Part of a small language model's weights.
Size: 15 layers, MLP 192 SwiGLU.
Architecture: RMSNorm after residual sums in early layers and before blocks in later ones, rotary positions, normalized queries and keys.
Training: a variant of Adam for these matrices, 116M tokens.
Each number is 500 + 40 x the weight over its row's rms, rounded and kept within 0 to 999. Layers, rows and columns count from 0. Numbers have three digits each. The size before them is the row's rms in percent of the matrix's.

# up: layer 8 MLP up, 192x64, rms 0.148, rows 32-98, columns 0-63
# down: layer 8 MLP down (transposed), 192x64, rms 0.139, rows 32-98, columns 0-63
# gate: layer 8 MLP gate, 192x64, rms 0.149, rows 33-98, columns 0-63
up32 099:516436505536544462507467443447532549533502480443469543461510510493480473486482425583461555523539481444506521486550514518580516462531521539465499462537416449466553540566517521537496576513530456
down32 095:487549466490458456522519561430445462488457467502428502486457514480450533464544458523504492459562519495480519525497494492444496527516491552550524536469513508356475457512541435487509399479523517
gate33 092:571551483544489522486505454448473532579509533518530497517523485536531541435516495459496529517584468528511494444390475530488496483574476553548488504448570476437463494513493479503535497404541503
up33 091:502544527498397574457554471505463496491491509390543442522517441505536527530486504476499519514484550541506525541552457495482419552508516526465489497457513479466485558526417516412452477502492534
down33 094:479433503511463501561432513546454508386479469452450541472459448546511503516468489561477447495474487485449432509518513436456516469456524506461567515552499444527553546486545528565499533534515480
gate34 106:511554432458483501463519491492549489528488489534527486507453506467495490511499539479545602513567458578517521614471560436530548489465460412452483465527466471481507460518467546474498534525547540
up34 101:467531496469509527540476489494522504466532560536476506488537477542553440410514579512526494441542527534566448515449552506448509496523444471438526444510506511530582479473569566488469458566498547
down34 099:517523526542501527536450483512553510495451475430503522494497555444439474517509433485459508553423518426468555524536435520568459497464513513551496554508490528565485517547471422502566508421511533
gate35 097:490493519528491469535470500439546471514503563527447454479457490516476508484480504547505472510561476483464483498456522506412482362573506555462564557499541456502510512498454409554545504505537471
up35 087:444522512501506463463480519562454549556545512490514466479508550433525446572558515485505506451582530515540524517546517464471595512471516485472468516583487518566485537553492536485537528545465419
down35 092:462536522482485503544489497562455596570558501542478508472471474556416552487534578445516562469549491474518502447488445438483526532468491544454499481545469534478456496491509478478537504450507414
gate36 107:485479439551482522531454511489533493524507475540489525427536462535570467586493446579493520593513480501444480501471557434467513399480517519552517475438522528509510457519542516495539436515477532
up36 103:510498475437515474483511480494498477584492444539507522477441557526570506541519534479526484489536493558577561423494450394602514487544427470468523481489484542507511554522504515451535533503485492
down36 106:569519544499490517503570447464486504575470501468566493499484470512517556504450551388554506486538490496521475493474478467513451548509447403500517536511518485580550477491479474446536523543495419
gate37 103:504499550490510621502472530574453443539439546508549495529461514475563539553455498445515475446466531518497536525463475515495477475587519539482567527502486495483509518513490525449565442530461427
up37 095:485552494403558475465458393414497472521510473471527516485448459455506559529500509482520552498509433490466526486497428487482501478504508502424412486483518542549566521554495528474495534559477490
down37 095:484472511520435421448601457495474478445546506523478485485581461538534504495488506480487480578525509557551461497513484494517434508419522494544517544464495510448439478471474531495425514456562553
gate38 094:538503571556450547471491445456443490454529471476460450411529469496459580480504536552578550537465504523532419502495484465483551504508493512515499557516477521483541527489456525443450504573552502
up38 104:528541509455508508464560437462508484496470458465540522503433462489551533542469514494450551588470447501493490595493535489531483537509544449479497510485379464502500447489514494464482490493573416
down38 105:447493458419517478502480521498526515554464548528561548542513536475578505512476407433465493447540485441465565483462507511429495503499494510497533519493516468558497500465548410527532481494446581
gate39 096:480560508501511519453500379486489497493484548443486437520506443527480528543521532441547566578419450453495471536438471437491550490496493460558528540462515473533481517543495514454482504561481530
up39 112:484453488453503553497500574477545546428531457467587514482502486496407471431514543516534477428530536558490497531507503450454443539516499478539436478510550501458553573482506521548487555516519539
down39 108:498585494551497471530464428546479474531480502499422455492480503551548477557529463488480485550456489415507511449503468484502597454566470471549553504494520503511430433544450512451458472483499467
gate40 097:506537492522498487532559534514552557495507579547554493490520504492471471495500513438448406508523490513582459526495452430486536472573512455548478558495572531544536489466575539523482450560521474
up40 097:510509492518481526604443442535512474515455480484459487516461465491510455511511545528489556510369483475534446464526480482497450467480571552480504517480518443504473552526559453558477587525500462
down40 093:530435439496498516434541506468477531475629500498514525507523497486525563530531493532475554498465491521516477538476556468528465508456504500486484576464493567404519441469477512465423520515498413
gate41 095:555535412572550501450504485458536443495532451529538487497431484430562512498488467494475478519478496492556575452484523464433481457497527493527540446471478509481507404433498531447489478497567516
up41 095:496538464602534452577503553495502479526454529515437459507526539458515466509508495525452438462509547463492556443559489521461568461549474544507541502490551473437527484470484524574478443457556523
down41 099:535422454572590450454474468438542489465541498470512418508472505516567474503472487512480433461501496440504564421457480463441489441502512522549510430499475509559513500513504526511492456516540465
gate42 093:457532500478506541553459506440484545496453521523484541525485452519477515451581457587522472498466508413621504513496550535473504445529516468525552500522523476409457526461506487518439473510542520
up42 090:591485498514486471510479492491488546479473488522506476471506500540521437441539513483473512502544454502423505541414537486516601509507445520500490512507473440555574439559550481486545604481447491
down42 088:524519496511546507445492503546523504483507504452499507541496499478566486470477423522443475483456570425542529508495515537578419537485515538573480528519549496366481498541488433473453451509491491
gate43 098:492516529565508458475572484535462463603505511528485507486493504500534463528516487509439509496555431554436549516427550413574513434462457499501558504479462514521503472449437457515512467457482528
up43 095:473510528501586451444487519528504483577594525538436522448516539506514551515452494512469529569500464493502527469586469470511481469498557614485447474505523520521514527490533479485563422489483490
down43 099:486535533476513530490529482506514507508396536548548511553488450527500581502494530528566516488509496468403498467504446502450482521457565432480602501572488459520542449483480510519504563445488533
gate44 118:496522524545543477635411521500547387527471503483512512493470502515495524521511478512525522558482487508533512493467529461486544428556541428429533481571523481435515533533494492517501445481479496
up44 107:507449545486471460494449530502553450570442506476503498506526468530547513514562455549465525595462543504481557501482543449592498472527572530491478502495586477461506521464583506569522484479504520
down44 102:549399501511468562506431570447520514492498505550518567505479499510562524545511510470474508480449532544483491499565527455503536513504550528473462491464549462590520548469549524507562570509539568
gate45 104:467518492543524455509532536456495462498526483557489515471515524544576476516520453537541437511519495446535484516501487480427518503593498448501650428494557567501516478500468443486545490477490485
up45 098:461463477456529497441495458498507555553502464487515429494522499527496532495473480506470471498491539561476587493504476552535508453493454551568556542444533438491477596441436493487547413470549509
down45 101:459446472450519474550516477525483510528523483567503437472516505517598496527522492515437458532507538481440501456475452520446500489530484544566602486422501536434502506485451556526593491500502469
gate46 094:522531497535466508488526444435569527433514549537521462504557491527531549489440542504509452522475480508469458520459511511384382468539526471462490463468495502516469478500497541458491528595470469
up46 100:489525472496513504417470478475489479511434500535489513506572397488505498443430536448524530528452449469540537557474474429488540494485504480460460578476471414514556498573523520537482555476520493
down46 102:458544517466507509523544497569412476539511464455486529488435461490487524501597441463504593521567514496513525501517501513557612552456471494501522508509487504481505526451492511492495469390524508
gate47 107:469460558513486534461525432476519449533496582478481528448610565509510479461428470561545439467496514451475459490546481440462508434452465490520453518548523496472455527462495456525535529471475498
up47 105:474465531520503513463545527479536488510524474498516480470558507462538459436433444524571462441528556439518443482528424513545462472516452474398502505435492416552510521521444517507529519488454538
down47 105:508555417518498490461596516478467517493469506512496424556508432509600534476462548448444565482472484481542474512485535510466506543492529476475553494436490486606538535531494538479497541461477507
gate48 109:430507518537526523603457489423532513496510453465541549473567526576513550495481534545517543490491445531540417544517522495516517486488526511436506527498592462455510503478440446452504499509550462
up48 108:528498452467487484496516494462475496477530529567451474513511495468555475462401588444494498471470512534501474486467470445521512558552488470496460421430457429469527568538424509575501515468467478
down48 108:546489452468506492502538464420413482589531520540448443489500489418557539491470490453493519535487479472483529449435457434473501519545503506451545387476521520507476435505483507494480516469472536
gate49 111:469604575540444603502515504506518438503472481473491505438554485489546596517497493535476509443595548456562450501495518464557455548437504470474480484489504498483466527475497483508496507469499510
up49 103:516491446475511492451432526465501579553497483550542463615462497557491487547552475535515512556486463487509568512441479514531523491450478505463466561503554507541601454518448528459488514516474525
down49 097:503445487519540397484513554456444539500515482446540483512472487418512554463519427525475444562574438464508478528479510530471514484484491519526464516469450534404491502491510444467550441546535507
gate50 109:444460534532488562505512463513500550423509534582558483481509513602498498495514547514490417556535478470583478516468506490476479526419537463508533533504485464517462469478474510551591475507553540
up50 104:522533543505554508517495557448520438578501476495552454536483465516512472522546479515546434433544604575472540560520497507494447509532426451514560485501509505483539481497453480556506518492521421
down50 107:490506522475498584466465482449410466503534501513501445535523421425482508432520484452576470492507526497526508477500492492493458556491458586490525493461491452482569546460470551459595498530542495
gate51 101:466507462499456518507416505485520393510500603506525512524503556471484471476568470521536474563558411509540511456531485574518510474485527563520485481507521510509502452407524557487538537506530522
up51 099:514487456530550487529541400460461568502540502492576540435446463535481534591577508520524491537451547514520541568482506484496524529476504577528493556519486489478491533554515481463550449518547504
down51 099:509501450507559458553453444477541452523504432488545521444500498534549491540546507531501528490441532507550484527477498488525498552512565514528541588470500528419480510524469388540531438508532567
gate52 102:495478429540491508537485488487548499546493524516532431491541411474548535521575461548476561505516422454520481478508403384498491472497478540511502518538473477473510427516533560496513523542523462
up52 106:479479415535514525536486455502561531486543487473523420470493472491480540548481490510456562497415497455445452507573461495550378546508549520512464530452523490521486480517517446474485555513443517
down52 102:536460479472488460489496494568494488462461457480476534531473578540499508477451492496440428507449487501418472531525630551478462498473541508570474431429475473558501544482475517489469533493507455
gate53 098:482475526479508496562437462518491504417508527430488447491581514491529549481557527548484421516594525494530444438474457531508471482539408501496511524494595538474485494481533524487448501496505550
up53 101:541537398476492442587551597453535461500497505475567448501416579479499481505483501509480511511516513492483551548543577503480499518466480491545560498524527510509514525472442420496492474453503522
down53 102:534552474500483510534507450492506419506454524456537510433578457472534526529531527504479453512542504480445489545583458487470454574517482601497475559512532507588491477541547426481478472488524495
gate54 098:540499510488553502484472458491540512583512524443484543503474545443412504491539433526507525584498449477480509558467469433540499529497466524505453549518487551404479407553551528523494478531494501
up54 113:557522489462524503509483478505550517578562483517512546533486555488452570458546483545485511551514441469432441603458492534549512472535484499461551538506456475502524416524465506511524421536454505
down54 103:439449495539518502525531498503418483447470493576488457553509461547566450512461533467486517475452541515503557461542530529515499506459537489539516449456470503517553535497419522473468576406566503
gate55 092:505492496449652415516573477529489493555504569520496512528508469534450498505493523497498480519448451559444572516493453482475498464469486566501506475480495454465520447583480482530514519505485447
up55 103:468514489451531494519538468504535508548530549445569483502515514563441447507510551464520505489419431574509522464496416455459431474501473492499506484536513509492502502545416542527589536504537431
down55 099:495496510549470514488480495469503523473501457531420436492524552448504549534493439528505501514552539400492436518525518519507509559461544490483461541509474535553520486454473481496425459454471637
gate56 106:504528543528534493560477457456466484585476497556505447513471459462553498550479447527550459483503494518551562476485394442493531488509561448494510518572473495442525443549572483514539466486546489
up56 099:513433489523465510549481518569503494576496526522443481445510451461475496483524547528482554474547464477464488523441520509474523454616542516438494461568462414461507563471520539538562516502510508
down56 101:505537534549491492455487474426470471524512489508527517510503407572474435522452495501537452529489506523582454475477469514586492524523530489495503552572400525580574474550511521528511515515543482
gate57 088:462480444543480512510462487495406442553508481489541524611505491555541552543540512433477463561503493553519558484476580524441467531499570466467512480537479524555530509538508513471515499458465451
up57 092:488472493437485497482547506470548490548559487491491473538530450511534481439413499460499621477457449476458416545553516491494509543457491516481517435486448484557494529483443489584520521450495506
down57 099:519485561488513544519480451514510517486505469555497453466450459467470503456542550527511501535541531503502479496466463454508442446524448492566501608533519562413429489522557489448477507604509515
gate58 110:420500498554419482451537474578510424497541468544528487518490507512474548568477516512473487551527550486580536449484489497550488472433530490480504574531509585500472515467512532482505417465471538
up58 111:439499423469414498504546533567459496510466555572511564482463536548522577551533523502461507500486523514518568430461514499600479484503558534551510518467512497447479549484515525536522478479533465
down58 105:587540560506541544437522530469566521446487490436531530537495518471506532486510493508546516529542438499428480513512527444471510481510473478536460458507533541652491460487541451516535516513473533
gate59 092:568526537528496558411512452518492508549536440534516447509551519476529528512459523530561552522506499492546484573492507445640508488482523537498487524504512483509532456516426535488556477571514526
up59 103:522489457563510447509495520490498518525529528499431385520415495515449479423557529492510464466537521488535586500505494465491502458526529482443531576493507580475506447456472457502555465524446528
down59 102:476486548462460591500482503486506488501496414505563578444591532481501455548498473546541518506527488512529465488517524506565519506564483512520521447565526419561545517566485500545476546495496565
gate60 102:540495474548475527549551477415500517474541470468469486538530471507514405489567492474506452476423506450515496458445468555499508437593487494509551493577520464445465527518539533493506550426517478
up60 100:519449492546478529493513533501439448541537471472434478529486533509453457535578502469516509499497540560512523510460474512539535476511405476493526507437477580475415438424491500423508438482445488
down60 104:481501476507503534540545453507502537423595502446571544515501439501577478496530521462488468496428512538485528440479485581493475506502515499503488499515581509650474519500522516488495484485544502
gate61 104:503502435524478518509568443444483468495457485421408488491545474516502513493477511495477518539531520428480436539475533474413544457498600446504533513518506482473507475507507487524494421506483605
up61 102:494490507493505530499451388544477440506524440576469503498462508521492441554478517489524489497462473493502608520450455480508531464543420514424473521489539476526392499510520511551504491512496436
down61 095:464537493510464566599438535495471554459511453477571502542518502543421526535502588499493508528508530572442470529463536525516485513487459459497530538535489549426542518465496472549576520493504456
gate62 106:510562538520500501494501476528472491533456484490493534497582536581487516461528494518546609635499443467521488462451523450489490476562501460534470474539511449438504498528586526501493518518536505
up62 099:503521487469484524434514529580507465431468521567553540498507502536477487518527514481495488468532488508510521552441454475519483432442575495447489502460377550451411456528483529537492531520531457
down62 098:447435417570540474495515530545540547497538523486496521481495488491506494474506570528470436467496454495480485520578547522440542439441520461405517478529549514492468503557422549512514534511448455
gate63 086:460516507499527562426534500574495554468514571509576521496481521483494551557452520536530518525478417581514485504471493461505434507464480520553501453535468451503523535506480492458412445536433455
up63 105:523501567481434479524529467479524490576487448504473549591475517515496472464424506491584554545541527513467468557504472519520525492512461494483442504425498491538462467459432565542550555454504549
down63 101:517545442523532557449502482472414479505503458525505464475497490510510537567553538438487489478479496478533539443529564484431558496472535479503574458559491504365471489554516509449488472506518463
gate64 092:520540491494520457472437477514495451470537550498534435542473535467547440519490496508540470509550534490501429485481569522580531527530550534514575508496433526453496448567503491584537578489490561
up64 091:512467613568509511486488452476447538535508514506497470580481450437485559456564558509441427517457475526468521445462471495451464464501524440451448475509459500488474522493511545496489499482472582
down64 088:460548499547493445533517557504515454529449474517543548509518541557462501529488584497556607480518526483483564476502487496461477498511519443584501487451526435479540416527498561533489468536535447
gate65 102:468498501524443507421514529524497477503440412546533463458534569506498499516404466454522597565548519506520462512552521445496542494496539460465542499504426506500460493487459480490498436554447483
up65 097:493480486488572540509465491524497478465475522432557566442512497509409461470515530517521498509485477560459502441436481594453499444461504441523500513525516388444481484553506450527469552519520493
down65 097:540573421475473528533505507520582530531429483541527484476524523509533455507533552509515478468490454553519552539482514470493549420538432488496559457549463489487496554500521546506532516548499383
gate66 089:429563506552513476542471561439452459483544502512513487523567446545494464532479454472538538437464485460470496464478531509548501460443508506561511559487581506510528467479511491474524435530606454
up66 113:493459519522536474462505472511478536526467470531461502498477514462556536521465494545535503555518534504452469546536551508477529478438497465521629525484448436544496568543501544434412551518444552
down66 112:504461462447479483525570495523494550480493547504472560522454581455540579458529503534475458586551529547487507507478476529447438566489518455489523502526388511448488501498473521540514564518455485
gate67 093:481509451490471505513507515478448428510522473588563495435527502437477480522487532456477535518468507538481520423467512402596558516460472462461535447502487468509543415534485488469532519448492457
up67 089:525533471537523464563520519541483470526523475472523489411547607512455482465504510506516417490559552522461505465559443512520515553532533497501564518471523492440424470541523447508452442464449527
down67 092:485448419531500529472480507459475515505551511541557510551581496425514529495481479468487563496411504588485522485494512433530518432513486438498505494474470495611532456472455542514550533511473485
gate68 094:577451523488515495471474395459538440545494459466480515534496487477567564526518534489512477492446421485537509475461456504491445491439512510531533552491565485517461538412443510492574524444494495
up68 096:514487547523449441562482507386468472488482509499529551510475533546481473493523473556499415574488475481497571442482513474520487556498486451457464488498522477424460529597564513512486512525550467
down68 098:481446493515548487432474504528500502516487437538496451469451531456533548527480540510554488529460535541511464547466455565453511479511506497558494528512510545475505497425390458434438491390488511
gate69 095:501508520513491505534509541443570537514472510512503445430566565519448479525473498489544502560621495493517478517415463466509519531501509509465502551562539517569458487512509579489441555523551458
up69 097:562498519511530524478464522562494511527511505540474405527538412522503519351498474575514516480448453468493532478518505513538556488505413523516565453504505474474517501459518515564470476528518498
down69 096:402464529516487475528548520455477494473482471487453491491571597489492450566444486478498516494579475575517460461444489506532545503514571555475492488529518500546522505475468549453470523469579440
gate70 096:487510468458497454457580548456465491460533475533555422464491544468472428495472493555453501439472477466504536499459504452496485452525441555479565563583522514554458434498471483466529505535551509
up70 095:456477454486541552454525491456511500549510537564643480498519449551428514524472516425511555559464511533461416518476527476499518500520460470543473466514495552531479507456464481518462487506470439
down70 099:452525560476473491548465466489442440573495488443480556552449501542523519549486459522523453579469467519508485411491499505498489574553533473506484503427533466403543514497451487485525537558481514
gate71 099:427507400550516551522431524569512507592463514482507515463551578496545507572548472435492465462504470490568546442472436486511534522522495503463502487582487496482489484477515484495463463503534517
up71 100:510502509482425494425484501363509515498531498468536527473523422469513555469455607510514487512501466489416460521488515463537438505473493473486440499490526585535547479476476488531547505515488531
down71 103:515497555456464457487554489429492452462536468518481550452493456457444535479519543593518536592523531503475443462546477491501464503496518523484574504510586568437566485539507504503515481525527444
gate72 111:517583457530514530430502567429511460518516433465488516432536601438561473514535498530513487493555490501551467522539491475470501491569490474468430501559506525514516519475534515484491430541426494
up72 111:485556487499520534512507585468535521557493488540472495413533497478470483514542468488499490498467452529536546582498498481393503456581506536476521400461528502490438529522465494430508508500513418
down72 109:541582440435492536428502514439512545466474437445528496429497525474510513487484493482526494447448492501488514546559495498518500445520481425461484527503544540623502496497526535412482479533459500
gate73 096:500508504531493582463473547490464536533550431439510517485519544516542559521477541502430496506474494512486429445548456390544470474461461511491441573479526549534551515450515517441536489463530469
up73 100:528539554486456471529471433475502500573548508442476513450534468523538484528454510495445409516467526480485553483450436491547438517531478506401495451509480532518502458546560570535522545508492561
down73 098:519526497503513509439531492575492427490485528589486502512451458480450499517487539552599563537504479595524480473466571514518532495499524492538463589504508472559509547469527462451507472558464466
gate74 107:498517482516478475557501514482517513526506530520508545466466527505439483526511527528473556596546476486513490568512446521400513449562512555475499572497481497510431435508564491557475404538438526
up74 094:478493516528477524468530503467506492461544492566498447536525412509576550555483443522465484403514538431481538509551474472479445552425476441568477519479503478523524519493554473542534528451549460
down74 089:428442520483445509536490528463545603522545510519454559471534542521475472505505517557461497516547437436489495506467459519472514440541461534527533512489493505461463448492624480556476472522552522
gate75 098:554479433531486535463527491505467537514561549571476474444574496507557508599503552498583462448510508518565488499506513451495484468592499470459504480506531549550497495477508595456478528486485518
up75 090:474558514499452564526533519532606534465525545486511491542463520568487553474467473445468535470382454470547530528498504504500506523396545437538502508460496479523546475433499492501508477463511489
down75 093:502455486535541480576465519477474509556493482486454507498515537484476527520572518536466511532595492543472504503488474471509478460603498559536505495536481533348538486551536428509532526500521508
gate76 109:483518465508488464529490525513446510485471537514528469460523552459537455540566469451551495524485471505511575455449512465544464375565528536548535543563514569465437511504536484510557504552497452
up76 105:508529558503569514505519510509512468462507512422511527486429504483497524426458489516545446479483517458515482424528460517404392537417498462552476527485440483463548454512451512498485548460526480
down76 097:467499505501520454531501509504476437537503481453444479434472518467468486509560510513516486514572532464487553446455536506541583406526547521479492528515470464356540487468507475517446448490523531
gate77 109:475531542587495612490500486433521518540545517484516448475528495526483572512503464528488481503564563442568486513489459452561483455495448485514472510591488529545500492438526519501531504502438565
up77 109:451482483485473499487425491508490512401488434543485515541539581482485526453519498507491445526491487515523401484503505488491547584532531459443526541430503483554489502476537530459471472461505611
down77 107:549473484514518406447487512536503448527520528510476524513466501504537441468558493487448518527457426546442513470531549471458481494534552507494573499502518415429540397568514483555479503487539479
gate78 100:469491476534529533524534450524451429523480501495496586437507520534594493557552525502531528450568516452457494488457491469475513443493454550513496449536607462477470515470488459492571485433494505
up78 104:544512513482482499501456541523541418501516534479576554410473494511485426470495524491494563456551491529531391393506460534563530461463477532467512473469577483452539499491499486486518517494510499
down78 106:508600530468613439497555494463467448508494457552460529439485498503512496532500563494462478476529432504462486497446437489485520488484495529475515533476566427493551486409484487468488457556525507
gate79 117:473473545592429556550481510499507433497529532477521483467526601475534533562529566512520507454464528542517497501514544527482483470487483541441569561463559583497532507474488483457520477467558542
up79 103:522485476495479519466478515494432363471500463515559509512520478476518505466484497498593511511533551561540539479491560428579419496459483507525491518491486568469499463556485574512495542553489498
down79 103:487571478546526445493535427485461457507476519541475481497536388480515520443468517456497510516524460546517506513460493428519494536510450468492433471514486477645487481484446480493544501511476432
gate80 100:462503497558539491555528473493481444499562510530482431502526544452506492457549457475598421483528505490467534430474546566428485540547527452442475535558550557493521493502478464511553525525463521
up80 102:410457533496472485485457456485495565469533490511557451467488384404492484557491506552559477524457496500496426426518504478543482491475495468537542516430486509532493475476573463534476477534499479
down80 103:477495472483475499477458570513514471534423432539503469474501465488536477507458557547466583438456425477487497530510445456492500443476457451530540466463491472587526460468544563528503576504483445
gate81 095:484512503475502563465477524455507482624500516535508501566531489493510512477505464473464554467460515514498490512496469555548446437465494484486576549536536554493435467408545516513500483544602547
up81 101:467471520486513503541472463479550498518494477495479496469482535496539477512519437550543412504642467453579500462503500535533486439573516515434565525536467478448497484496433474550455473486538512
down81 106:475432481512485535456491520425509484552564521567504493495508478490484485413537439413475522441497540507467527492481467594563449440474449510485528513522515563554435504470514538513474496562513538
gate82 086:537538487491471485469562483478512474517526497501438541548493563526454590518503479516445496491536555534519475520517492506480469479438554450487441463449439579483509432534517540506587446548463577
up82 093:491501533523491494571541506489503496475441542551493463450525508420489418528496410564544541534556508417500548503515461535473517494562503495550512443577559517518509443492513433542510466538505466
down82 096:531519517515475459474508484497450526529534470475404562601504503505467532521540491521432475500533570579572480456539482566459524445487542459479453483430466508438509505526469495509503496563525555
gate83 093:473537511521492538470548520511467483456540557493509494448551406445503469509519516429481631519453446565540536518455520444497481524489464532541481467501527494480533569517470420524557511489534514
up83 100:506532564541482504442411432540430513481479462428517489470476496475606519502526513543515550526541557461517505472481502449551508461456565507514524480500482453551518498461565517444525514574494456
down83 102:555480448472519524582552505454522465532483532538477509536516561566493559504485544444498427493533454547438500543492479589457466488529473518471481575487501494441515467513439581492492502520554451
gate84 101:546392473531452535564475501534480509587552583569511495456504487501460491502539471422517526551524519490486519432541451496503541486478595479533455522547506460473532508492513524527505528494442544
up84 091:552466434512532467525450518546501529505590514471458515454529523496587477494558463487457457541480416453524516508534522549429507519507492441502499394487564473458476497533544506493540468436484480
down84 096:542467493563494573535438531535479477559577502519481572525463491576493521549471435476496494542461503470532566474491491575541498407468561476510456494436494493523466504470532542460500506522501567
gate85 094:455487488471545464525408479528512478412477443532473456470562557443508452469485485492568520585511528458525540486478490477524455459532501565492574518510533511452443505498567479540461473572508501
up85 100:510546496531463483451508549498491533532531476541535502436513412560494484461475520627506571474473464506465498488481433468567523478504503553595556523457504523525509494513471511492412508555512512
down85 098:551586495553480488486564486462536517526561534477596588499486465515452539477508523641445515524531509530468506449495492556487477507525505497510526536513435504539544506533494518471463501560480484
gate86 098:528512496501520546500495583523496447407444402549563453458498471496513497538512511524515479408524492624560546489463491461549478458512465507472525462531454540482472510523492523484490542520475520
up86 099:470494497440550493468481515520503521526515506393572531506510461522485488510539490407547513446432485486452432482509549497518554511531554449586499493511550432518546493487461517556559507533507431
down86 094:495486556502480473539462550461413575537542518600484429540540512465499515470467530519495498522521551512500442469499482582532511549473525470529477496523482471489603591449543461491479502489461499
gate87 097:492494563608479568541501516476508428462459446537473473444584494510570500484522432549567495506518536487546493455526561538475471479466508521488473557496532489492509480444544426447493523492501547
up87 100:498481550591444508434513541534447528495433555458537502433579463524542461564502492531552491476489532519507522441496481511496517499485471494530519493445520482545452430419428492468506556456493454
down87 101:525445495506461477476527474542509500480518517508541516539520502497523531509471493502504507514498495445510480458477508488523541540500510409444471458513450513714514479478476528485509505525405513
gate88 103:441551447534547521527487488464506470497531536583460445484479498503434491524498508546517511486514433518479543452503544508498481512602540469468520606543476482443452464488476446484500484564574557
up88 089:525521487501403468567522456589450504514539463482599503450520477467472521493457556554470565451480428486478408577503489484566466518489466492509496467504523490500539502492481491521537482534557470
down88 096:523483510522476464472480552565502447497559472451622508482511483505509519490465475414531452548504527486614502501514479451553526496517507518549580483494560540527481441536526435471506496457492461
gate89 090:394535447512474519499524525426464468498477432408509482529496518555527582523484527459425549486510516561557537521474526500533497455491506483468449515533527472522478557557515503506526478414552489
up89 090:501540470435551511518473442502420445549478510411488490419518479517476537518501525520483458512471522477542514462510465500434362472553524430502517500506546540457477512510482499505481471462551439
down89 090:460483507485532520506505513486507518473496451592498533579462513577563461498488549545465502484499491532498487495451493547570547495408534500455452486475439479488591548490529571496513572428474517
gate90 098:448472498511474485546499508483476531497571539479467532584632549435409533458498481526483501531551510511501482447484488458493503474502440479481559495491598488508471454468474476519513461540537441
up90 097:520441518527559555507378485517489519533455464552492496553537514505430439463558503546480468488474494449553478481465510546530582466496474579489498487547466469477470516492475581453500505481438517
down90 101:447467526512520491516536561519508494456487478530507460497560483494484532565402531488474457536546507499463504488476389528528496486448468545492426507492500490453552503487537640446546473504480482
gate91 092:466524473518477512505546498456483401531452461504466507503496513498524504461472513522433553461512558475570526477438514439512446460416529521537530494537469565572442495441514514470445483438497575
up91 093:554519483497530462581488560539458432471436519565485479455524542502528421457574454491529472473512522530566573472485451478495434508489508482474504482452531524490421517491448527462475474491516417
down91 093:421490492494474490517510558469535484516520459433513572515423407526485526504455538523439516545455515492467443543480503480525502491492473485527468559559503537620464508502531473478507576435488535
gate92 109:513504519585507532537451469514517458560565507508480531550504501436440504490506415589418471504534516541523512482451446449572530501454459547488559523557520517536438479453510503515519478457487533
up92 105:464494587533462498471452527551535489404463514587491500481511516441520549504501476511511532554507581436523511490553515519548430457560562482524558418477530531486491466478494498506493460505511434
down92 101:456445490519570544516489463479464482489503447521484548577584492457505500508437450493475514555543506476475511523535446496548496437458569526548593501478508488448462470456412533499549450525490477
gate93 108:514547474516467552506482436520512469497517505568566503480520529523498507525506522528468477639516500451592419524511521491510452443473476467502445531437489533522459417459502457474523535471451485
up93 101:469415460514514504510526537497538536471464556450472581475493495478465451509520569443492493578499520525475519520549507526460545452547558547547493452548478542474482546458530461555411519462458553
down93 106:502461494475523501541485463516551563449537574544477518447594550506479467509561588534482475494534486490464463514544485487437440429585442514572432485464476543488498491516521499534480491473483479
gate94 100:520471508465475518576565541551479515520510511548485462559491487484496481522593476542533457485567451484551488456514502506520451435500478515517581484505608523458516417484502480488537445511488584
up94 101:537500486467472542546559519524488470439466578504516518416468487522492591580525483503602526536525516496443537473532534482459510501519523522449532479544494523461468511545435505458432442527449529
down94 099:515456436506499506518462506511474437488500489417428515511501483559569474560493433482531514542473513506445482537583492467527611514475449496460440536517443536477542451532449513499447468508512544
gate95 111:487509569574446569506518511498528378469515535549497523480533557506497475522499464431561480573551504549512412440536488484464542504471499464437454491550533504526443497494492507491530448483510483
up95 101:494544468485493496533416540549501522513536461504519501512421527531404507484545446484468537511452510504488541485480435532502529460549493593492531506493525545535471544489454534500534510494601393
down95 101:560438468481505523504528471452514504522423534442491510436532420477444575434483439513539462553495445464543515487502491515478481467514484560510521492477508499354512488536496488450504468475515533
gate96 098:433524432535423521502450507462547482564509530505535499503551559534494526461540503530525513463522434449562473484504556534410488512489480465456512599505514539452500458518464541509488579496543543
up96 103:484506527443476497490459521485558452463570538428580486445513389551446487505516513488562542458539462517520522538494493453470483558512541482497508548484530458474537449458503478523531467418515432
down96 101:486475555563530515469483514569481446478536484454513504505538415511548436478525538418539552515473472498446561482491474466540554456502506533473471557524562504611530442483462463489516509500513443
gate97 100:466528516585433531531547488544480490535481537492483521509574494448542497536441460518534434495534538400531500472471541517526519460494511480518515542507460472414483493549585429474490493561447529
up97 106:558514460472490536593495528475504476506503414516449557449504494483540457499504530536471444506549525505477508564417538445545464511589485521447550443503513505521517482596489543470508531453538501
down97 101:475456518500537529524491529535497467462501531463532512525565556532457479510428462544520506509467530385498555504500566460535472493526513510468567493527418502385459536565538447465471495519481487
gate98 101:488569532554507571448493510504499450521523448540497444511553490462555567486548436499454506511544485473540439540534477450555466524520534520478458501502490537385486432477483472574508440511491481
up98 105:527528495505570506554536515539526533533523547447504500498510488576391437471525475508470553450497450507518532504457427490495489469545477556527570463473543478428497484474462481500497501481617467
down98 109:443476482498496519538496541534583438485509491554438477434524524534502470507481601425514566508475579499550511488435472527506505504457523477496511495529497588603515550471493506511509526503453447